python train.py --n_kv_head=1 --rope_fraction=1.0 --qk_norm=false --init_std_qkv=0.0501 --lr_head=0.00489 --grad_clip=2.0 --decay_fraction=1.0 --train_tokens=190200000
Each number is 128 + 32 x the weight over its row's rms, rounded and kept within 0 to 255. Layers, rows and columns count from 0. Numbers have three digits each. The size before them is the row's rms in percent of the matrix's.

# up: layer 4 MLP up, 384x192, rms 0.126, rows 156-201, columns 0-95
# down: layer 4 MLP down (transposed), 384x192, rms 0.124, rows 156-201, columns 0-95
# gate: layer 4 MLP gate, 384x192, rms 0.127, rows 157-202, columns 0-95
up156 097:111124097112151091127106066097143161151113099117103085176131141115079154161123047151126072162155087144162055139145109102132109164125129127156167082163112176172102138100125153116115172174128175154097106095145122162100167095118190094134121149064137114089144169144125089134073088179119153137
down156 099:121124106162116165189091114159130071176116148150146158135094152136183167125180139157098146129162115139111089120150124115140107073158111090103124156108163139118153124065175102167163138098086167095143080121138116133188154141103094179109134133172151115128091170151147124109138104094153065147
gate157 109:108133167106129188083167081084172103082138146143178194159109097146163122174181145099154146167079142105129125191162171118117148099165113127111160138098128133071137163142153086135189142131144156133130171116198129101155146080108139144124150086088178123150150136099197134158131127152164151110
up157 099:112138144100123201137145171102148093125147119181158116113183080143146074108127149114185108144052092093121088198130161157149170081172110156109106151126079135150105156152086141160119175120090161125121152108191112182104105112156071102094169142051125191114146136129177106129094104108155134061
down157 097:144170145147125138105139088182130119165082134140118154138078105130149145103079134171112157121173146173136107135222082113123055128103208131117182078122133184139152117087111119061156080132134142111083189158114116155119087097074162122090129135117135070136139126083116117147094131126102146159
gate158 107:087159108126159149095087099112120113140041155176130117067151124188086094099123056144128060116121096115159143126159124121102144114166096141175130160070121079162167107101160130081138130118132108161024116103167147074138115145128075129127049118089132132151127081152096162112173143190121172157
up158 103:098123130171159117146105062141145099212120155104119146150161145134091111069088046137171132073206084094174098092065116124098128120152147085110182138098099144132145156094154106073112158140141135092103093134103135164167151126113097125134079155159125153148131137118120204077137121097083123153
down158 103:098168183164152141145139054146148133141151234121128153185141148079090089107140127126153108169118129195100115084130103122150158146058153123119165083163125114128085157159101116135101144107149146104065131132068113168139114147096105157116128155123154137052190141149122135171132154093090092097
gate159 097:175147116089160176080052037139118046150156103144123171110186133101163119101134112170160165143123129150133142150205069108095137176127166056109124103151145124100112099133139125147094152133149122183166130129093112148092140114147086167135170160161086070118100132126084058155125129125125119116
up159 094:088192130116089150056103145144113087075179110096174115104184099131169121193125111124111116198143185159147127110140111109115083152170145106115102166139063119159158088092119147084158147077065110154120120105142150095149139074147082162072155133164132151089174171116143139096113110168144126099
down159 099:170142092138120164138149200070162143139155139121101058117098163160181135099121114107090103187118128140134113086130120152100127155143122192152150140140069150163185123130095163127156132109074151129188099076155141115118093122180110129043172102089131149128117108127095142115143118078109111115
gate160 094:141153117154124112106119093105122142128126156133107132134098125120145109072083142067171075083118105121080151165105115151115175071089165106123129095159137150108129094095092132150168137140148123146129147121141156120203133081177082149068112171074187158103104123177160108190104098125093057153
up160 095:135102188162145135127094183137110117128133145114143176138146164111123162104127156143133119115143096164164196125111135092139168157072140088139135140102127120138109090124034168112152080089170089137167110139124133112118156127180131094036107161087155144191109126132121135077104142125115147113
down160 099:093092072127145116155114169208171163127088169142189132101134136124143113097118105117100099120107155153124102123108123136122126116159105126126092091084065113195075126108146083076133240156129149120010126078078132119083153122161182132150102151155194092115106164116106134130104152078197105108
gate161 113:145095116148118131107136082167107122170141162146112111131097132115117098110158074113100166122095144100146135138043114106133074076134167123142110118160115164092193183095155186103130133128138159132198137160151166088171131122098120143096139102118135143118152155082087155127144106155052102073
up161 109:097115116093069125125136079211093190185135151159128188141054151114106115141158101116104135133132125077088144132134191157102120141142155101120089119128110157109088145097133117103098119125124129142135195098129116172140134067157112122141144086131160154129136163115111141164055114099040143091
down161 106:107104101128102093072131127132121106169111103084158194084099099177132144129161149103164116109138130143066120187138180126102116165114133138077092143147149153093135161182160161216082118131179077149038111149093118153082125135131181121073131126102089100092166117135133150124110108150126176154
gate162 118:188095113163059096126128115126083130163158125130172093164161094103133189147135080136144097165122167098116139091080150059146090178094148162066153153119131155105152114146128149103162165147069161157097165083077089130126133162100158136175124145140118171115093158134125103142115144058149118094
up162 104:145167157149111082110145133116072118124187147143151106169098091133164115121076106166119098153092172101141138137121072128170145109111155118196113107123155146115119143131157169092110121160121166142109105153128137105094066109113155098128074126094139103135175183074085123134150196087159058144
down162 097:148152147083055154092085115145154158162149094135112149134172108178078154120140124119174117121177144107157154097124122144119098091085158104118179108068124121120151103205115118106117132138079146104134144103051148140113142134086153175131127125125164122103117092120148101159152108068181097053
gate163 098:147115138161137123117142124206093117179125113141082125085106170150136189176129064172154155147158148126175146061092075124076138064150153161148124156177117113110150147127085128122100119155157175111165099094125113104073121170165080167109131139103131118135156121149106092102181120116166156139
up163 102:143144149136153136096181148167105146148165055095073132119114155171111108109143096123107095147197096115136047142118138147121109103113109104125076164110111064144123201120154169161067092142159150104106152122125079076121156176130135151077165147137139106132058098137135097115173142130128156096
down163 101:148105136108170131073113166110146151141104130085168142048111104142142088101107108152134159133158187128175105082109142112161045101082074138140088116185122153155144128174118143134127161101037129135147154125173128137141153148130126184129168123138127112121151178138124124178154151128123131173
gate164 096:181117125162139100043081139145130120151105133132095137108116106133121137171120121136089108115141117142200122161103104095107119132072150165116112125106176128144145121100115154051157096123141187128141075078180109126069165115123124151197144166094103118178148170089164100107098162101145178156
up164 091:142157136129101198167085144102146156119105102125126189162081125177124075135202099150127166171066107118158149174151159126102060103178129116156100069125136130132174148125115131101160092177177138200126101109137140080150171186155137158157202190177078197079172109151112136126105137114176133111
down164 104:154131091206081174112130106096150121116036159195148108106112113183069075157157127162082161151119150137163114178087138117099092128143108111138107120188150080099160099101146146120099098127162141186139089131126171118157172165119101111180157169101102111162202079132133103120089143089124130142
gate165 097:111099146124138142134133067134087057152148096147121091083142109119122162158140095145161109161146073120197106104165238139038141099145070151103156208094095126141130136077048100078126106131123072114086093163148079117097169152115113077110102116164183121119137085090119148078146172180189091129
up165 108:083117108082161162128139077144085108154111119112084128118130104164111117183085041166095145155140080132189115149151097102134120117113121116118089115073076106159129145134064144109180111118050108057111134176193077148046082194116162105107085127116138127042146130110086173052114116132140116111
down165 107:141144141031123133118143104111098148151128111132135101163181095178109167137129101095116105149128085074104102179092145122133199108167053155127170074108153138127180132127107115097128152110062117086066115149164095096138072143138131158068123109159087128136120120111123191090105130109165115097
gate166 104:115143129123141162118143145105049094145120141120096081121096097118200115174172131173081155073116102108064173169102142133207139147075198170097133127125128169114114148135123126140124171125122087094117158122193164164090161159144161140211102091160110138113088114139090167108119135179123126161
up166 111:148136071204073079134105145159191153200126103104176184135098125127135079199125169129147141162149124134183141064128132131124131126155112168105095167168170113158134121165096156147130113121138110127146076176142108086093078122156102083137140163110071188145122166156120101152154093131149058113
down166 101:134139107129103156145104086096111125113168130036121122116112140164139119114083107132116150102217117179081105097149136147110134110114105145094181096116154079151124166079173156061039127127177124091111127113131115141198096103092148098122192100100113066133179120154174129099090127076100101120
gate167 095:080150101117100143164102115067134123176128141030180113090098101113156150231124137161129116173146144113090110114119162131104202155077114107128122166145113140094145094125072159156065130166157160122114098123108119087133101169059192132107111125195102064103124139140122128177134052090119145105
up167 100:162155163149098144114125125105140085096125145066150164139132151105134170146139145106122097174128097182159154162132117114144122150127104104134111149145104180091158090131151155128089135197111191117106177124091115116163103146154185144180100164156143134118156101155069132140106054131129111103
down167 100:143163122148110097116098120071119112159122131133124154177138110092125168255104130164104147146114082147077134201130131109118128081086116124173160135172147230126159058144116131096091123140147199095131143153110135129149129168134149093142095092144104154126077131139157149113099123119096105145
gate168 111:100187071134121106166079173087127105067165135101152118180187102103109130147099158136136192109103095169112121066125101103152187120154128140177117091136100157113099160160108169139135160098115123101111105192176122119165126107084116055118124136109105102133107142113111171126126116093151077068
up168 098:131129191107138186136123153100119142124099114105153121082105152024136159118143126177134104172141152146141134162075079095076094107162105142124164143160192162205142076087105136106087071148056167171086117080076110096136117193139075136140068129116064127138140161145079085089145089124123138144
down168 097:144167125128108178127136144067116088113215106015133144165171207117100064144144160128158148177115121097122107132107058068110127137169109097150164118133145159139174166149061205162151176141112150107087054098106099143145112122142113122160086121062117136137118123072102155149159078158130113093
gate169 091:155107127166099144085133117080112137081151101112120073099143137151112096087141126143122136152096179101076111102136068110137107125147139186145100144180137147124101117157159187090187183098110139141161078142156095123138141108126085111141108126147130079064068110178129148091133107156119142123
up169 092:154125169123106129175137129172104108164136150159123195111123158119156095105141117161087099090189178111134130126117120127171119165077077164138153099090139071103143149117038167126116143151163130110127109136124145125168089161177150107104128160139117102123101118069075115165158202144142123066
down169 091:148129135143107081151145073160143107147151158177132178130080205135130100126118117149128122130141121079133144149126182199161127156080072149103194092151092153188113093136119165151181113147122161082102177098138152175124145132193164199149104094116089081056199112173099192108089102148124122101
gate170 101:106154109144162149158188127079163104139111145082147126118136125130152121133168126154093052048162162154110175138162182130111135056136180158136174153074124171161125153079098194121141134132110104174141083184166173135097134174126159064110050152109140101135130140073135123132147083121139125120
up170 093:088088119098179190090174153088152105134129157140184169088136094125093148117218128172087156146138120081134156117108139146133135051055154150128143123090150168111157149092118080141174126156124113108167088133130138148068062184107141098113133144072111158128159129087184133116140107126100212075
down170 102:173066148160132159099076088134115114064086141116125146103104082167117132128160118116139159177086092096186132146165090142129163083099095080168167133116121076071139149131122128076120145076123116075113150118138068081135144122140148152133113145131062114057128175134150145111115155156143193045
gate171 111:137165112146077112094097192154153206192098166132124171097160104113141123161112092130125037129149111111038097161127110121128113093189100116098040116118116138177115113130077118103129123133130125081123098168122098173078129163192085131100118175138112118152118148166122089143104085070125096121
up171 099:105119136097095147138146104106137125079151093127135047167158151165123157176114171146121238122118133143143079108162153081108148084056151178211169118131163143077123067110154146164112078163146110145130179103141122098116145136101160054147099101045181142128113141181098164089145120143165170091
down171 103:099165125108165102129114126141125140143168153158149097159180181077097162154202147152165145106123182110078068137116146150169068108101118113171082137108114127142159131160093145118156123169116137073113091134110103134112132155096173169193093144148107117110128159162171116135098073155105168125
gate172 102:121161069110086163133121127138085189110141110142176116143122127180089171103120094132129125113105143098113115144134136156098129164082144150090118178167094074084151143146066105118151145083165108133135069133083163155173096105124137085168120179111078107173155162186109124057135163111167114154
up172 100:086129115163087129120125142156149129174151127133156118032079075118124198093132121097108099152071154119123152152132125070111131089179158164116135172173147170082119141155082148105068115084133114143110106159115120090188128168099194038137193110160068124123131148108131129097179152097192083132
down172 103:163104104132156140110108107160083114085167161068185091106100109186153134160134153155145164114091087073173225129118135123157118160131131155144161162183092094102159167159103152129089181114089119162149111110076165100143192093109078116104146143152106160135184183168145071108080148116125155173
gate173 092:082096116123151095148123137123100165120160105057088061117136186125154125154158095126088098160089050146170149186124140108134087126148184129145151128160154115152113104156152125088128200140053134137143136110130121171148130113156110125111166167119113146168139133126119160081091112078088093146
up173 090:094149159155127124124136228115120138154099074134110111077124089068105158117115121130114120106110170102170150122108106144121144113093149128134156125089122147096149138118119180080114180181085220150105107116136117163134065109093160144153167120158142201119092056117084141150150127049107146150
down173 096:109099134156152145111156158155108124104056152100148126119074094127091094120167148150120152158112154068170180114189171098129143186136066147147094143140111126120131153109136177175106127156135138110083106119141177182178131171122101092145101079108138106115118163185172132103084181097147113145
gate174 100:129126172164141178124111118082173152090117109101186099167187155144130109119115100111121134158112151125161042065134081102158116143165170103158161112138219095104146129138158103201100095124100098064154082129093144146125190195126089138170118119128077133117152176120173125097120068142107108117
up174 102:173117126119060104127132135081155053112134127076124134161096121094157167171118218175123149185144147115088127150168119128090100137109231113127123151148116095111125158097169070116170153128147135108090152182099098166165095150148142103122100071101132100143122069115081134077099151136191105077
down174 098:098098086144167115121148100149139087130141144143091139049124166142131163209139131122105165065182079138085123136120158184137148086093122109095164124104103151148083163130076102107160085126104130132129153066108158117133099132013180121131184133094133196102109122114183163164123200081124098137
gate175 101:183150125106151078076148191129092153139132167169152127171159051203145149149121142157074103118086104053115140138171126156148159113198180175134069120087104107107168109189121125152145093106146175090062102117167139122122087134125110112125120170168141162093126125119073171143132152146175100130
up175 103:147058166170100099185080079108174121173114133095121089067105158085114065176120144060161087112133196138124093133170085111118109184093158102113154141142118109121094092085132091131124175184086148134139169129067090089099162118094103168148163112119157131086076185179138094145157125137157133134
down175 102:129127061129132171137093078157123154196128174113148087143153118106110135170109097070127164159138110148108151094107161119040135149060155096117199117164104143158180107183051107130156136137084131201173140125130153164122141125140121078133102124100088047067102114140146134072189159140111089142
gate176 102:120071123138160125149092195142080075124141173137144107126161157116093075099093179108093128115116086141141136148089122109099106142133108227163133120183126192210200135127106146115110120120119142084155161112081140108137158094118103148196142213132162202057097132136179105140155104112090125096
up176 105:142136133148134117111131122159199155161126106136144125129093098172157207155186094141189113151142183088134103134183128158095135060136171102107102144121175098057126065162113097169167178149165123150130119153141122193134152123101157117129157053124100083164126129158064124109157144126172148129
down176 099:146115152129123097061125160083155127111081155130139131106155196114124137193159127137138138143096112120089152096112127134121088085160134143134076160141119099141158119114122173172161101173173190124075156091099129174176098112166106078100091118120123150070089155124167141075146151113149127139
gate177 097:104145140152086150089176075087098116215119165084126126137123050090183153140082135158119091168115101129166129133173127126115108109115140129095172123167128110156090131140127125086147133098083191143150166160162176085154132165124140085095083150077106122087191128149132135094177074172099132118
up177 096:142122169139094147140180159101138199177132131092169168159172154151108127132160086150142112121096139083126141071213116126143210199128156140140112162113139062105101098158126101138093134110147160095129092121115112177156134142144093090102150115131146161131175159109147105133121170120048093110
down177 098:153123156143112158138144116071080151098138156168115088120141134108096133126091106206122126111179085137141178172079104093175078169136138135143181148162132104097136163111160122154184188145163084108129162132126102193104183105176129114124120138130143163151100174125126159174074115148183159134
gate178 102:101171137112099092157140095117064087118192168148089158093133123105122098196149110118135200091109097155079139112146086204150130120104136116142167129165183118179102145152094107127152092161130096062104170141063085108030114133159138081156186159060079178111145055083152088157135118087116090120
up178 102:098142126066094135125099204117143102081141146148091126098160137152087130129130165091187130221091117164112120070054181101178136095170091126143152146181151122179088120158190114156158128148123164121164148102166102103108147141080113156146096175191116172080214094153122147094120119073157121143
down178 099:108135087108156136187099097128157098115134156171144133086120073130083138125192132155157142200122134124070162169126153140103127108083113153076107158180171130112118143147124101154096132144117096169188129127166126111104132155086175040144174110176141134142167115144115195173127126075096112163
gate179 106:151106083080143052084179097141147127176132069123057154179115133155154116066102110127096136123157158083140145150098107135084119172159147183101123166117154126126094154157085204109130139096036155143115156112109106155135126159187144155156150101201109075141086079118104133071200093101086176094
up179 110:162129125170137182207130117079110136097130154118124169084120096091117136136112203137161165145178109162075100123141142167202169107147116116108142181133110106135184131142062070173141096109174143147116162131140104127163113153111109184146118170102105166083108102125113122184119147150131134125
down179 101:160110146118147179143090120134157061107176195170094091107183166140130107127132135100150154176072072145100079105141143139101151175174093146122134151129107119142102098103139106154131101147158120112131126151083100155146070128126211128152105144119066150151085125122084108123087126138099030130
gate180 093:074135191121154085180116182108111115126218165116149097157113152119117056143160100043140133131122105183100129111087088160156170156113126131182112120185112157113108135145148118061135130127121138157113164102146114149147164083201152172093139123122146121135151151123071090147136100154134110130
up180 085:106115146114072177143126198150124129064130138113160124151138107150144177227130145138121165146165156156126075133152164152075116191143098082117133097092162086139124103129113127116102101118166119109163075142121161169115107098152116099096114143125113151127077113055149153086091085154148131112
down180 094:149168117132208132111150169100107102165147082143109105165081139091170105129088115123091171123112068135104043100162142083126091122076163079202090050117136163152104130132150085181085143143149122162128149133137131143130124138132113118107132200153127118137145179120216062114127146126121138137
gate181 098:124138229128144092180105096103130096182159108127125094134116065119120154112172099072114148118049041096123090156110118134151171096118064101117140125098116112103159105163109129141097163141133133123116137091111174084108117133140096134143145135102103112123112155086115165168147117138114082134
up181 103:085169119116093119112107122142096120118085155120116147128097100133167131097162145131121112138114145112087188157197085124148108142209163138113119125033151110168106118150083188118132131121108141124130141142142185118157120104149161141106176131121082142133125139096130127132139105086126093073
down181 104:125150151109145144137079117101139136059069089116107096144103133155157185106140163088140066136149105106127099142214171090118115172140148139098117098102136120130087107127134108069145076134163115085129125140165195168139121065134135138053130200099137141165112116087090090131128132069176102086
gate182 117:123101184059104136108148140154133111152084172120083132056110163108126146165122125165160199102098127136142070156122117064108061082074146142108131182162123105107137161143153129056144111153151083097144133174185112174110184201155099108095071066113131157166130155129121085098064117104094103102
up182 110:086130167126125151096147159136120135149099171145131123107075170125145129184123130155150184129085120187168082197124136101105126079116168113141155125136097086121103152103130136035130141113112074091147129139145118159079138193143155103135097088101105160149166129137177119135069123087098154094
down182 106:120175131086102095103145138168107156140151207065148140122130129116163079107097110153180091085132142112141036103096147069138130137126176148169141187135124111128146179159221145074119139086114168107144114130231175116113098143143118121124098115134131141186182149177185125124125125130151185085
gate183 093:102190068092101162156109152131163176117102154159158144103130070113145125100151120109135138085112085123103171172078163128081104120122127153128136187113097167147202092123126119151154184136092173135148197174106154138197160130125163132126125115132123161168146166085140162143114110064174111060
up183 092:146101126138193120111154147117123094132142082185131105137101184120131091217113170129141139123074119078147171147152113090138199140154130136155138086151131104117120118129137157128136098089126153162079187120127146122078150163089158084091104120128128110075125147123147096167129090156100099104
down183 098:125102105113174098142120113152148160163143080152111126149135131132115094136122178178088141149198164165142116134158135100132099127101051122142209153140106080141102083141150091113109083111143078165050171166133147147121110128110117114078089101120150147150183113091143141098143131157123110073
gate184 092:160107162131110136135104129142090115140087119086129142154106114161156154148094145149164101110136111183127174139122106139144109144174102091211113095139151157109119093175103110154144063118190100094144142145139091127183118155095127154165161158158199174155121061169129152164145103182154106072
up184 094:089100134109130148144146091160159156171196132125114087111129126146161123130067094140110085104129127175106091134071123185166146085129106101179107132143101116158150108146119154121156111104115071123106114118120161169132132133077180123144072079120187168166165110148100183141103181193118086173
down184 098:107140041142170166112102143091143085107152115086158127129073094088130189119157069102121148156136125115082131141134117128129157149171135114150076153118112104127172159146126091091112155129160135059121118116173135103171114123121116078085130148143094184154145119180142038108090166100164172138
gate185 097:078196105090131072153094130085206134137138146132128177162095110143103147149131144118150192147074172231104076141095129140092123109189125096193163148130134141094082104155080163157133086181118175147106135134147121088152147121085172115090126102089067115179101188129121127109211090135133080091
up185 088:061097117128127195158110079132169130151123182156130116080159142134157188125059091124157074103117032126090150072141111078138110110132140152104102140114141196110117143093082129187141127155084089148150156124074074170121130143118084111064138112145118139129124149103104108082138126097102026148
down185 098:120192143131068126115119127088152170156150112144118157136206193151088114136155070129144077138127117132165152114137142141171224118143135121104152112133132115112165144131109191160154097098168179141170147139101160112126155080102118079135090093085093142120180108202111063087137096112107108137
gate186 097:130120143122157067115110150060099125152137190105151113121135111088116118133206079136125168133096098126091156153106135134098119124146131114085087123136163117128149096128130127185080123154151075223103166145134103106141169114065183070122099132117131144106081107126141136160131122127133136152
up186 095:115130128095153067116158143169149131148130137125152142114113120160119101087109125107088093069132068097156068156041112169144110135126158128109086162125193144090117085121113160179106110153172119170095119166137116153098189086086147102068136147134142096085084114170146150180216109150105093143
down186 094:049165146142187097139137096169116138141160114096136186085121087198135095121107135139133144134186095112162102106144140149177149084102162139085125114091156105094103195141142168112130086133164070157201100179119134174100133097103123123127135169104122059131146104191140146130148113078062038130
gate187 102:088109093126136165178135115106091130117186168151179132126134137120105116084047061118161103143103129152155140161101105090121148126136181122135116136146138136137150117156067143153142117141084135111080092172149128176083119143147178163161106104133112180127148128157072115128139157143169112078
up187 106:069134118131171127118113121156154072133046119125115166140108084161157157105185169139096116118165085066144114100151202140157121139139167145158151097068140095101087103089143115089128121088159090164145131108126163105137091126111118075110103102091168091153127151148106077128147124128116082171
down187 104:134082090114073115102149185102145100135087107123129082125104087199165141132168173170072187127133173091081121068161170098176108195123088128082132156153094183150160133138101160120151110093167153135201126128133133125170110134115101148121117127127084125138127081158121126093118113140109129192
gate188 093:127091097094127091087123129149181051140145146111133138134107140158137145097146083147174119145149085119107201091123143112177089073231096127117138144148138136106074118189133167121186160143126133140127086113137141092148199185194130168093088081125150147144127108123087151153129099180170139163
up188 096:174112101151051086110133133150141119163139126129123093158149182097080143143142068171117103175132097125159101116121127126134132125093161092148107122124084107128119159157095158159085111111081189099184150115152101058107113170160138195186152156110129212142080144155051117155176095101145127153
down188 100:111099111080107110124111227191126135121131092117120157128078166149097110151065098120140171169109141085108139098144067137172182190125146134140111137115140090154122142123116093117160149091093105096145150146105111070154104108133163143121169173116111140134111182125105122221127118142193156131
gate189 100:150189175086144167112153111081189116175165164128159139208134107129105116142092147077131179142110091133114142154169111040125101077134075058146157144132134138160116156119158150123111115165124079151102205074107113134144181126166172119149147093113066085121130071114074107114138081111149096085
up189 109:091115172128109144133169154099117120162117175134148135121094129058131116122119142153125108146097084107134212119123098035151126111072107121133138117126085163091065141178118151161151155119107188161117132092159153074119148112139117151145075120117125142101152092121126085192123139173084181136
down189 104:149129191140117162153166122150135091121093099172112117135126193133116108068060118090107153145151095123134152139172157132133089047080108114111132090144222069160078134118099141137177120182165101165150163158090105115120119113181150139133122155122104059043124083143112096141146027170101099101
gate190 099:140127098129115163110080075147045138141125155112120119095097118155140107089129127235166150073103130118183154187068140135124169190122131105168139082144162140196095160152133119139059120192139150127130102156102086137132121085105129051126134125111118134184147137140125074067118156164063135155
up190 099:131203157220155067091086138102090141156173119122142138152124084094082068115120141132152164086125095105126120127130143152169104162166082137122083132153119122181123166186166174089107112132151115143122105139107117161190118172156148118096100159090126153136118086126140128143137118168130194143
down190 102:115123100137136143163179120169123163086081087122081119121130160119176128145151155121150069132121081148110130114194138171164113088104182171110083118108159124125106114095117101203122137119139112127136146176128113148172203054110169173172126152103168061057104127180158164116091161118103114106
gate191 090:122139115124101075099126059089121058121171104110147131074114152140073121130142117117124154198090124101092151116124141114146096159090128121148092117092124116182133134171079172108163113151133180128115170172144201125153158092152162068147160129134127125103154134145118162140089077109149117146
up191 090:131117132139107039195156089099121015071113140126145148107154124180080145143142131150123184158137173151101172157109128137110124154144161043115113110041055116153111142141112176141112178122138137169133126120158126131137126151106080104151137109133114120115134133125170158136111144117164135154
down191 098:088101156117160194077119178115096182137111113120062126158102096093135166118110178153153078135119118127093131147175106096131142071113121180146122154141162181081136096059124103079123137146111138154077116106120115113133143162158146162109114104169114089094121178091075035189139125131105126090
gate192 089:124099164157187138131076085122174081065059172067094124173083129101123133165128126101101105160145121126129172135148175170112153145106157069111144171135101131090163162082135098132115122099189113156143089065083123161050154125099133207136109117148077144139095073116090170144107122145098126183
up192 092:051110152140118094119164112161145171099112128132116080191104147166156114204121162115102152144117103115174090132098155176115101125111107159111197189128169100191196055131143167064154123140133128106134107155118150150131209113173102162099117139098136121154140059119076156089116152160177122145
down192 098:068089143145066119108171106114149108143172133125138063181098133146157088183162121109169160134157083142111133144119120151068115118139093135202148071142167085120134084095145123146174093133108085031094111138092129171111121146122158145062115194137129114143095206118131171109120130125069113093
gate193 103:170089088133165093169077170164189081102126093066137138177090149148136149117115092057140129115178156188126162168103083136133107082178147115102122145176136103135121131087165147118167123087132122077134150093101111098104118087137155141108146093138169102136125086097130128110174106098108125126
up193 098:191099080108127083156175166140174118129150147115106202168144121166103150123129147136150163128185169170152156122078083151097077153085162110129101101132107076132119111077089153186114087088179120105143172127080170041138132091107095135146131103093102142137134114165113107128113141117123109149
down193 108:133121120176118105129170155093169121162142135137107128133167102154109165121175101098121145085127069153088141068118108161155108112106176099069121100079112213089168186161172128128152117120164092118224122090115170109169130142107032142135068115134075183132099125116088086074158118136115136143
gate194 119:145149113185138164057116126118050116146158075076098100168145107105130148127122099137153153138093187161153149150157127071072073131144144186123132152149132157136182163153136077162090188158134136129115169088077104172144136154132129161140069153102048080143158063165151140128046113114114100154
up194 118:122129145123099129217135161127092111145175137147095173163192126120147160165153132141157138165126165181144120153133181137155085134059115141105147135119119128104145114080163041141086116151109082133191142082141119139122084163087138155149114116176100118094159115155188109104087079180142073175
down194 099:142110185113150110172091163126082142137162128101121105105154176124123130137070086117177104139098168139179070120092122171160071167146049131156125135099123136170139126136088112101095151153158103134084134143158056152165138091098126116107131092141149094091116094171147146139157174140119124105
gate195 098:120162132171146182130079134147181130152114116100152111133148129165132144204082199128139104070099107147138128172059171149096167038129118195146097080185154143167191110102149116151104099132146114109098127067114198117083104149101079116222134134148125165148113122158091131136100203140133125116
up195 105:164140107142142094160113144163128108157111118083134074085128217160106141159109163061101115123118149155112094115054093128112196165146087154110143142137181139139123056120166046161121069131130136154106125110121144090118143135151139100186131106130144064150118101150153147098082193177115140135
down195 105:113117102172146146095118115151157152147080113095109126094119171117140132144117173095183156147100095091110129145045117182075140105157137178115156170130160126173149148152141118132164117099109139148158150116101158172108123086075115150159153143087092121147090126131080106119130178168057147190
gate196 104:176166137119197118065109167084162128084124171122132085111172103104109115149068189116142147097141148145174152134217135140144119136169087178135135100129088236120130066164120135093152086073163089121117154148141093120177165124119068159159121140136128083134104124126126129109122135186158107090
up196 090:148126082127072167149061127112104138156201074115132138127116158124142161077151139135133117178103110096140108119084167092110165115104132114184129102125128070091184144116129157167069145139113140205131076123117124137137074133135142083084172063145101143103159169111082064161162087116149155156
down196 097:112156163153145089125108156133079095173143100112176095135189120119129163128121154106143157142138138153096150153106165145177139104185106184153135110091102103149136137124092183156135167149088206119189086101149108119174124084169113092137109130110161109135144135115135130089111081191128134130
gate197 096:134131199152112152131172130127083126125163126131137156161119151119112175120124168180178102099152102141144166151121137123091108187096136164177193177165116179154068122184065149150148110130104133020139181084107103114118165124088085126121096125158151074170167101130151070178071139174117122135
up197 095:077176131083153138110146118114148073072084115185091113148125078066154111097138168166145148100094104101137074124182157129092091129155147143097066150183055152134108151164124113141156101131084101096055115124120142132117182146184122159118149113117178109146141133110091151130081120144144151102
down197 098:069082151108112137079111084138106101107148129168154163147179151087173067094172122112131081064110161134172207075171145156093126103120143124084105174131155149110223110112115138147090092144108152135109107100127103138150159121140133128090063101123150185061117154148093135151134189145171138135
gate198 090:173117134216176129132075132126086109092136098135137113102118128119119089101143119142118094126181123122149161148062120103121159143132140112093188147188137138050049171131158122108151169159157075123164127167166108136150189178126106134136156175142192086144120174113107183162114121145126178125
up198 089:175117136122155126157094121137104169111132203161151111115160135115085148141174097116154176146103152099146093200118080173086145150136133126056167130102147108152121099174115180100152125148117111153172150117099131083114143115107144195128138151126117135141117101124104103070174098084125125138
down198 098:150141132125141075139063160133107048125116143123070138184102140107126055114134143143111082120106138119143161132057082123096126113112175164128163149117127177136074073104156090116175122133095112161133149101181092155123107071144148145093190133145101116113155130115098141174140121114114130152
gate199 097:124128084129105112076064130145125104101212161147090149113222100086103113139115113150157063158117153140179105095122156128117131150162062121121122117115094149144136164092115147125155190102077107148110097132093154165103110109117112102129129136172133128146112085126187121210077100147095136146
up199 103:084109143157134115179147147155103174180050103107112150149098137131102102110098153118149144147163086137147131118113099102145122143103152098136137240143109103153135101104139060133163096140157158191163183032133087093142119151186148148106125099108065152132178180132138097128105136120123163117
down199 101:129146102133147109142172085122093103147120144148101107058144137146162116080111142109198172135082122120141114145188181121097075127190137120129105121064107090143154115110137156119093099140177119115067126181104113143125122169110109169185133098169099167058092139120104172062164163118154144127
gate200 111:105126117154079117134161133105156150061183139073153118167168143122120118136128111064150129131138136147176111172181146135159180114143205167187151095144167157124146090124122151145110142152061161101125122116071162142138111097103114164196102117068119149101133189176135124073182092158153136124
up200 110:131064108171122123153147105118142140131193135106100093158115122120170087126117142078148107137131126168134158118134170116180200132200136126130175107113102064163093102088057151120116223143001124195122131099086132151148071132168134130142123085081088143099102108131108099138087035160112105150
down200 101:112097115111127141039155121119150168152074144157104111202118146181161113094150129123141161102154086132136117137159101115132221079121153116196134125112159093123135136126141100136149155116081082092134119177085144155060137094080056119111110198106097151132125177122102125119097113128176096133
gate201 088:116130095125140134129175066142108146118085129114107090147149116145139066101135138102135104144178184124126126127127107108123106144160137127168188123127072103104086145116087153126138093117120101113137133169108181145154095116151209163113079124071178119189142144158163145090096116142105150181
up201 095:095092141114128167138112177144087131107138175126107176118148125105108135095163140171074150088044110164152175124171127117201113134168174125065076127118166179143156129140093116093150167113135053107155164101166081168098138149147083113146145142144103120096120118091068125128150163120101039148
down201 097:139184151168112127088138106092156143115120122087139119127112143149136155112087076118118096119118155117100132126114123134128096140115111140165217209136170151137086126195113143109143113125188218135152108120102138083090094097033123111110070072108146168113135105126137196092179157125155153156
gate202 095:143116100127118167169168148094105132148150121118126107122153139186156114119134126106118033098111085163090163198086162141115111117122124185135146161169132136179135092148064141180144129116135116119121182091148092084159098088124118149113162082143134161135125059172151125110128061143117124141